Weights of a small transformer language model: 16 layers, a variant of Adam for these matrices.
Each number is 200 + 20 x the weight over its row's rms, rounded and kept within 0 to 999. Layers, rows and columns count from 0. The size before them is the row's rms in percent of the matrix's.

# down: layer 11 MLP down (transposed), 704x256, rms 0.0929, rows 348-356, columns 0-127
# gate: layer 11 MLP gate, 704x256, rms 0.0973, rows 349-356, columns 0-127
# up: layer 11 MLP up, 704x256, rms 0.0964, rows 349-356, columns 0-127
down348,105,186,195,191,227,207,185,215,210,210,195,167,199,191,200,196,168,215,156,179,238,217,223,152,197,220,207,212,194,204,189,226,203,227,213,196,172,203,169,187,181,184,191,212,188,228,199,191,204,207,214,208,182,199,215,180,200,193,186,166,202,182,192,177,199,224,202,166,218,182,184,174,197,199,214,214,190,202,209,192,198,175,171,173,228,275,219,183,181,183,173,215,197,197,169,181,194,220,183,151,226,226,224,238,214,153,196,195,229,222,222,205,217,210,210,220,204,228,213,219,192,196,201,184,216,194,221,190,212
gate349,095,202,219,172,190,189,197,161,177,167,181,200,181,222,189,194,232,193,230,194,224,216,183,185,211,197,175,170,209,213,190,191,183,220,197,179,217,191,188,212,228,185,204,156,186,195,169,180,255,217,223,233,193,179,224,217,197,166,166,181,207,164,174,199,205,186,209,203,181,219,175,204,204,214,191,199,213,217,218,196,157,214,200,195,198,220,189,194,213,222,245,250,187,206,177,165,161,228,217,230,162,163,216,199,239,233,225,198,181,200,186,202,214,201,231,177,191,176,213,203,202,188,187,150,206,204,189,174,211
up349,097,224,172,213,235,175,214,254,214,197,226,207,239,158,207,185,181,227,209,195,209,169,175,202,199,190,215,170,204,207,242,228,200,199,194,229,196,208,214,202,184,198,192,228,230,206,166,228,188,203,185,167,202,221,211,220,204,194,179,195,213,176,188,194,196,200,191,181,237,219,185,201,169,182,235,182,182,209,183,239,200,181,203,165,198,165,192,211,233,189,166,216,187,188,196,200,163,190,186,152,194,212,212,172,196,194,198,228,199,176,223,194,230,178,202,212,190,224,198,202,195,207,221,181,182,213,208,221,195
down349,100,200,206,194,206,181,200,187,214,202,212,201,186,226,191,207,187,175,207,183,211,228,175,184,177,225,178,175,190,230,195,192,223,227,199,184,221,212,213,225,198,170,168,224,198,177,164,221,254,230,208,209,201,168,219,230,165,191,175,196,205,175,176,177,185,234,224,209,208,205,211,191,213,212,216,223,214,184,190,246,151,208,227,172,189,186,195,184,215,198,216,203,159,239,216,191,176,211,200,168,189,213,253,231,216,221,208,199,191,201,233,219,230,233,206,181,210,214,206,191,181,193,183,186,180,190,218,184,228
gate350,091,156,211,214,207,148,224,221,209,181,214,210,191,210,220,191,192,222,196,199,202,196,164,205,213,165,224,191,189,189,201,187,204,200,252,187,147,216,177,213,187,197,196,201,224,188,204,231,187,192,174,210,234,225,189,224,199,229,219,185,215,202,221,141,198,178,202,178,210,182,184,185,214,201,209,179,204,183,190,181,193,188,156,180,214,191,170,213,198,221,230,192,167,206,178,203,219,184,199,211,196,192,215,235,216,204,219,184,193,214,183,208,202,162,187,169,183,217,202,195,161,209,195,207,226,175,181,167,209
up350,094,137,205,184,201,186,185,182,190,208,215,218,202,193,201,200,192,157,191,194,213,202,194,206,184,191,170,214,163,206,201,240,223,207,210,181,178,203,199,195,194,177,197,232,207,187,211,200,205,207,183,203,218,219,200,183,170,217,235,159,189,173,224,201,176,189,180,211,205,223,171,201,239,199,181,187,186,222,195,198,233,240,171,223,199,180,233,195,193,225,228,168,199,176,228,161,239,182,189,203,199,203,171,195,193,168,182,202,248,235,213,186,219,171,168,205,195,248,187,204,226,121,201,233,218,180,187,199,220
down350,097,249,169,230,201,195,199,195,175,215,212,229,202,199,188,187,205,191,212,208,197,204,231,198,168,196,229,216,209,230,205,214,217,211,192,193,239,199,228,192,199,225,206,219,211,198,188,223,188,185,227,202,198,195,193,175,195,172,170,206,193,208,191,219,188,255,157,241,206,214,191,207,204,219,186,213,191,194,207,193,217,193,256,215,204,193,224,164,236,217,208,191,234,209,213,171,184,189,227,190,195,218,227,203,198,210,164,159,188,189,207,196,224,222,202,180,225,226,205,243,202,173,209,210,172,206,197,186,215
gate351,096,209,213,210,209,145,234,206,224,158,223,156,193,224,205,210,192,232,199,182,177,211,215,197,223,197,214,214,235,187,197,220,214,246,216,199,178,173,233,208,215,211,192,189,171,206,216,185,197,232,229,216,212,192,202,206,218,244,196,225,235,199,172,194,223,190,178,173,228,186,197,227,212,212,205,235,217,203,206,206,249,161,200,201,208,197,197,212,190,199,204,173,181,171,203,177,190,152,204,184,205,224,247,184,212,229,181,176,194,202,214,189,219,180,227,198,179,198,194,209,198,209,217,208,198,194,212,203,185
up351,103,205,169,222,193,199,203,169,178,197,215,191,220,181,187,221,228,176,199,192,242,160,207,193,195,232,196,180,165,198,222,216,194,180,205,177,192,208,200,191,160,252,234,195,232,201,229,202,197,210,190,213,168,210,194,241,188,207,170,195,188,188,202,201,166,176,208,196,187,169,205,169,201,194,206,180,188,199,205,147,194,204,187,191,211,182,186,209,187,206,189,214,203,194,195,206,223,236,182,180,239,216,167,195,216,213,223,231,212,186,182,201,201,232,239,206,209,214,199,202,195,193,181,206,223,221,193,204,207
down351,100,230,202,230,199,205,229,239,172,212,186,148,221,223,201,192,215,202,198,220,225,196,211,219,195,214,189,221,210,183,223,197,211,204,204,198,141,225,211,216,211,205,210,213,187,203,196,196,204,224,177,197,225,229,156,217,199,195,211,222,209,165,207,194,196,213,171,157,196,178,193,218,274,217,171,177,195,210,201,200,181,164,212,193,204,228,185,220,154,218,181,173,192,208,200,205,181,170,194,209,202,221,247,184,200,237,184,204,205,183,190,164,188,176,208,214,194,222,212,190,156,175,241,191,192,224,197,174,192
gate352,101,198,189,180,190,195,215,208,209,206,226,205,174,162,198,175,203,189,198,197,214,201,193,149,203,201,216,227,195,197,238,192,172,183,165,206,209,229,213,221,211,232,190,171,208,203,209,193,202,183,171,233,204,207,176,224,206,244,196,200,176,174,163,216,199,190,177,218,187,200,203,199,185,247,191,218,221,193,193,176,179,215,193,173,191,201,198,188,194,155,205,238,172,193,165,199,186,224,204,189,175,191,229,192,237,188,204,236,188,222,224,193,215,201,202,213,178,184,166,196,205,183,203,230,203,229,164,239,203
up352,102,197,215,150,172,219,181,202,162,179,182,185,192,207,189,191,208,175,208,182,204,205,180,163,185,216,165,189,213,167,171,166,212,201,159,173,227,210,221,150,175,195,190,146,183,199,172,172,187,217,199,192,239,173,161,206,213,196,198,189,221,199,200,205,156,191,169,167,181,200,196,200,202,220,190,200,195,207,219,166,200,176,174,187,196,227,188,236,197,181,205,213,183,159,191,200,189,198,193,157,215,202,244,206,202,179,193,212,197,230,205,189,183,162,190,228,198,200,204,207,168,162,206,185,231,202,190,204,189
down352,100,200,232,198,204,198,189,223,203,211,153,204,189,204,219,175,182,203,227,204,228,199,203,212,207,206,167,175,184,210,193,206,189,159,214,199,211,222,198,171,207,188,217,228,204,189,180,174,164,189,243,187,224,193,175,204,200,195,213,195,176,236,184,205,228,244,182,217,217,211,240,215,216,173,189,198,206,227,187,169,216,213,214,170,216,209,185,205,189,181,222,206,209,193,195,155,206,211,230,174,203,233,184,199,176,233,170,166,208,211,192,207,206,214,201,202,209,186,207,169,190,165,180,199,197,177,207,210,180
gate353,101,225,208,214,207,225,213,232,177,198,173,135,193,203,204,234,204,222,204,188,182,225,227,176,206,188,217,193,197,198,187,197,209,196,212,221,238,217,237,185,201,186,186,205,212,164,192,210,224,192,189,199,225,207,206,209,231,205,191,213,195,180,203,214,223,183,202,211,209,195,191,221,209,244,205,240,186,168,196,171,204,166,207,206,203,207,190,231,245,186,188,190,168,189,189,230,200,165,222,188,209,195,208,202,227,205,176,164,206,244,210,203,238,192,207,211,163,160,206,228,183,203,206,204,211,202,189,175,182
up353,106,189,213,197,222,215,223,171,167,213,201,184,166,194,228,228,203,210,206,197,179,237,218,184,182,196,215,226,168,202,206,211,178,183,164,221,243,193,198,213,164,201,186,223,154,196,230,207,192,154,241,225,213,181,228,216,220,184,210,210,185,212,220,201,223,202,218,212,186,186,179,183,202,171,210,221,197,205,202,189,242,170,212,207,173,241,171,222,206,192,225,199,184,191,186,202,207,201,199,234,203,197,168,190,199,213,192,180,185,241,160,193,191,214,162,210,213,188,204,220,164,196,210,202,201,184,195,224,181
down353,106,179,200,210,205,155,161,203,203,205,190,221,220,185,189,205,174,232,210,181,224,196,173,219,217,199,207,217,170,239,177,160,203,216,207,203,176,199,203,193,200,218,154,179,201,223,233,181,202,186,216,202,197,215,209,207,215,203,189,169,229,220,189,218,194,194,182,217,205,235,199,181,228,205,205,207,248,195,195,200,212,197,171,173,218,165,175,146,201,199,205,164,219,212,236,150,213,179,186,167,215,196,204,203,197,192,220,202,177,175,160,217,213,210,210,186,243,198,193,171,219,163,197,185,151,198,186,211,212
gate354,102,194,212,216,204,215,226,196,184,173,196,198,227,177,160,173,195,216,193,198,221,192,199,196,212,144,231,164,224,208,218,203,214,208,204,201,190,227,211,193,221,205,200,197,219,202,208,182,213,168,180,188,203,240,179,186,210,217,194,231,207,165,232,207,228,174,201,212,227,211,208,225,183,223,250,215,218,196,154,214,178,153,172,170,211,204,182,173,218,186,150,195,196,180,172,190,179,186,213,224,167,170,126,213,246,219,202,195,197,212,180,221,213,172,194,201,190,213,206,210,181,191,233,206,192,203,221,170,204
up354,103,248,220,240,207,205,202,183,194,209,198,189,217,218,207,198,215,225,233,174,197,173,187,203,227,219,199,184,249,209,234,240,228,213,228,191,202,168,200,223,222,213,191,205,202,203,200,233,198,199,226,210,227,234,221,201,215,159,224,212,149,185,220,190,225,205,180,221,196,186,224,185,214,185,182,172,213,216,170,203,175,219,192,209,176,186,190,175,208,169,175,197,196,168,188,216,196,202,240,215,233,217,194,183,207,195,183,214,155,201,184,185,206,165,208,169,197,214,207,212,188,211,234,196,182,185,197,152,182
down354,098,198,208,194,209,213,187,164,190,165,169,218,213,192,220,206,219,209,181,190,166,226,200,193,217,192,212,213,186,208,150,166,200,184,170,217,185,212,207,214,213,205,231,218,197,219,228,167,205,168,211,217,209,166,191,206,203,200,180,170,182,227,235,163,207,211,236,206,178,185,193,194,202,179,176,178,189,208,217,159,193,187,221,223,184,179,235,213,201,187,224,199,183,194,178,213,210,203,226,190,242,190,246,192,179,198,194,194,153,230,193,189,199,219,159,197,182,198,177,190,191,212,207,191,173,214,225,235,238
gate355,108,193,194,213,165,210,190,184,208,188,194,216,192,223,204,242,225,207,200,206,232,199,240,210,208,176,229,217,193,179,202,179,215,198,198,159,193,188,182,208,146,234,212,201,222,187,210,162,195,201,168,225,226,186,211,213,196,163,222,190,173,200,199,211,197,159,175,206,192,207,202,234,211,178,225,225,195,171,197,186,172,197,215,220,249,226,185,206,171,203,171,189,224,190,199,234,214,212,203,156,225,194,179,186,213,152,192,207,178,197,190,179,227,197,204,205,220,193,202,218,199,202,228,180,184,198,163,225,203
up355,102,208,186,213,195,198,202,217,184,204,175,178,203,208,193,206,223,203,230,206,203,206,185,218,203,165,211,183,173,193,189,180,187,188,193,186,183,199,182,234,169,230,210,190,243,191,205,187,177,198,215,170,227,192,214,208,192,200,197,216,196,206,203,168,192,196,205,176,198,226,174,209,200,210,197,228,180,161,225,184,166,216,219,239,196,214,182,200,196,185,188,184,214,206,247,229,188,212,214,175,186,196,204,201,224,197,195,175,207,224,225,186,186,160,184,203,200,194,211,198,190,248,201,158,169,197,241,183,182
down355,098,226,197,183,212,231,229,198,188,183,199,172,191,189,181,191,192,234,199,200,233,206,232,195,189,183,205,232,217,223,218,174,212,195,191,146,221,206,202,198,237,223,183,235,190,193,214,196,215,209,208,217,190,199,200,221,208,197,181,172,226,196,219,180,236,192,170,195,206,197,236,216,184,195,234,209,187,220,172,161,219,171,205,244,209,212,230,208,196,197,202,192,190,225,157,222,179,210,228,231,182,189,179,200,163,206,179,194,217,192,176,211,172,188,209,222,201,225,184,219,205,226,215,187,246,204,179,230,172
gate356,103,172,181,173,171,193,218,186,199,234,187,196,174,209,205,204,181,209,157,236,256,215,211,215,176,167,235,194,193,188,209,210,198,216,206,215,199,228,228,185,209,208,187,167,190,175,202,201,237,174,196,235,219,216,180,176,220,215,182,183,184,202,166,228,212,181,197,209,216,201,186,203,162,212,213,199,204,222,205,209,186,208,222,205,192,200,176,198,171,213,167,204,222,200,200,183,176,199,232,183,192,206,182,225,212,181,171,226,204,196,186,202,226,192,183,178,190,186,200,171,198,231,202,220,187,223,173,175,199
up356,107,183,199,188,200,197,193,192,234,208,184,250,207,201,184,218,183,176,206,198,205,200,216,211,220,207,161,197,224,204,215,231,192,216,198,204,194,155,190,221,180,214,210,201,204,184,198,184,208,226,151,168,201,171,200,168,204,214,215,226,170,190,216,203,213,212,188,187,216,197,190,195,168,198,182,178,161,193,199,209,211,222,221,187,217,178,184,195,224,195,201,228,203,172,202,241,216,200,189,209,220,167,197,188,216,226,207,200,194,169,206,223,210,180,179,207,236,224,192,202,167,196,208,229,230,178,218,192,205
down356,104,225,182,208,245,198,221,221,183,205,213,213,225,221,208,216,209,184,215,178,157,213,207,202,222,211,192,167,228,219,166,209,205,201,180,187,217,186,200,208,215,189,201,226,201,187,185,217,171,217,193,192,191,134,182,205,191,162,186,206,209,205,200,185,193,173,187,182,207,188,199,162,221,179,216,168,181,227,195,201,198,187,209,187,222,182,207,199,185,211,206,209,150,201,175,190,225,211,191,227,228,169,210,191,264,182,211,233,196,186,207,230,180,198,199,201,210,228,173,176,173,241,181,197,195,188,211,213,189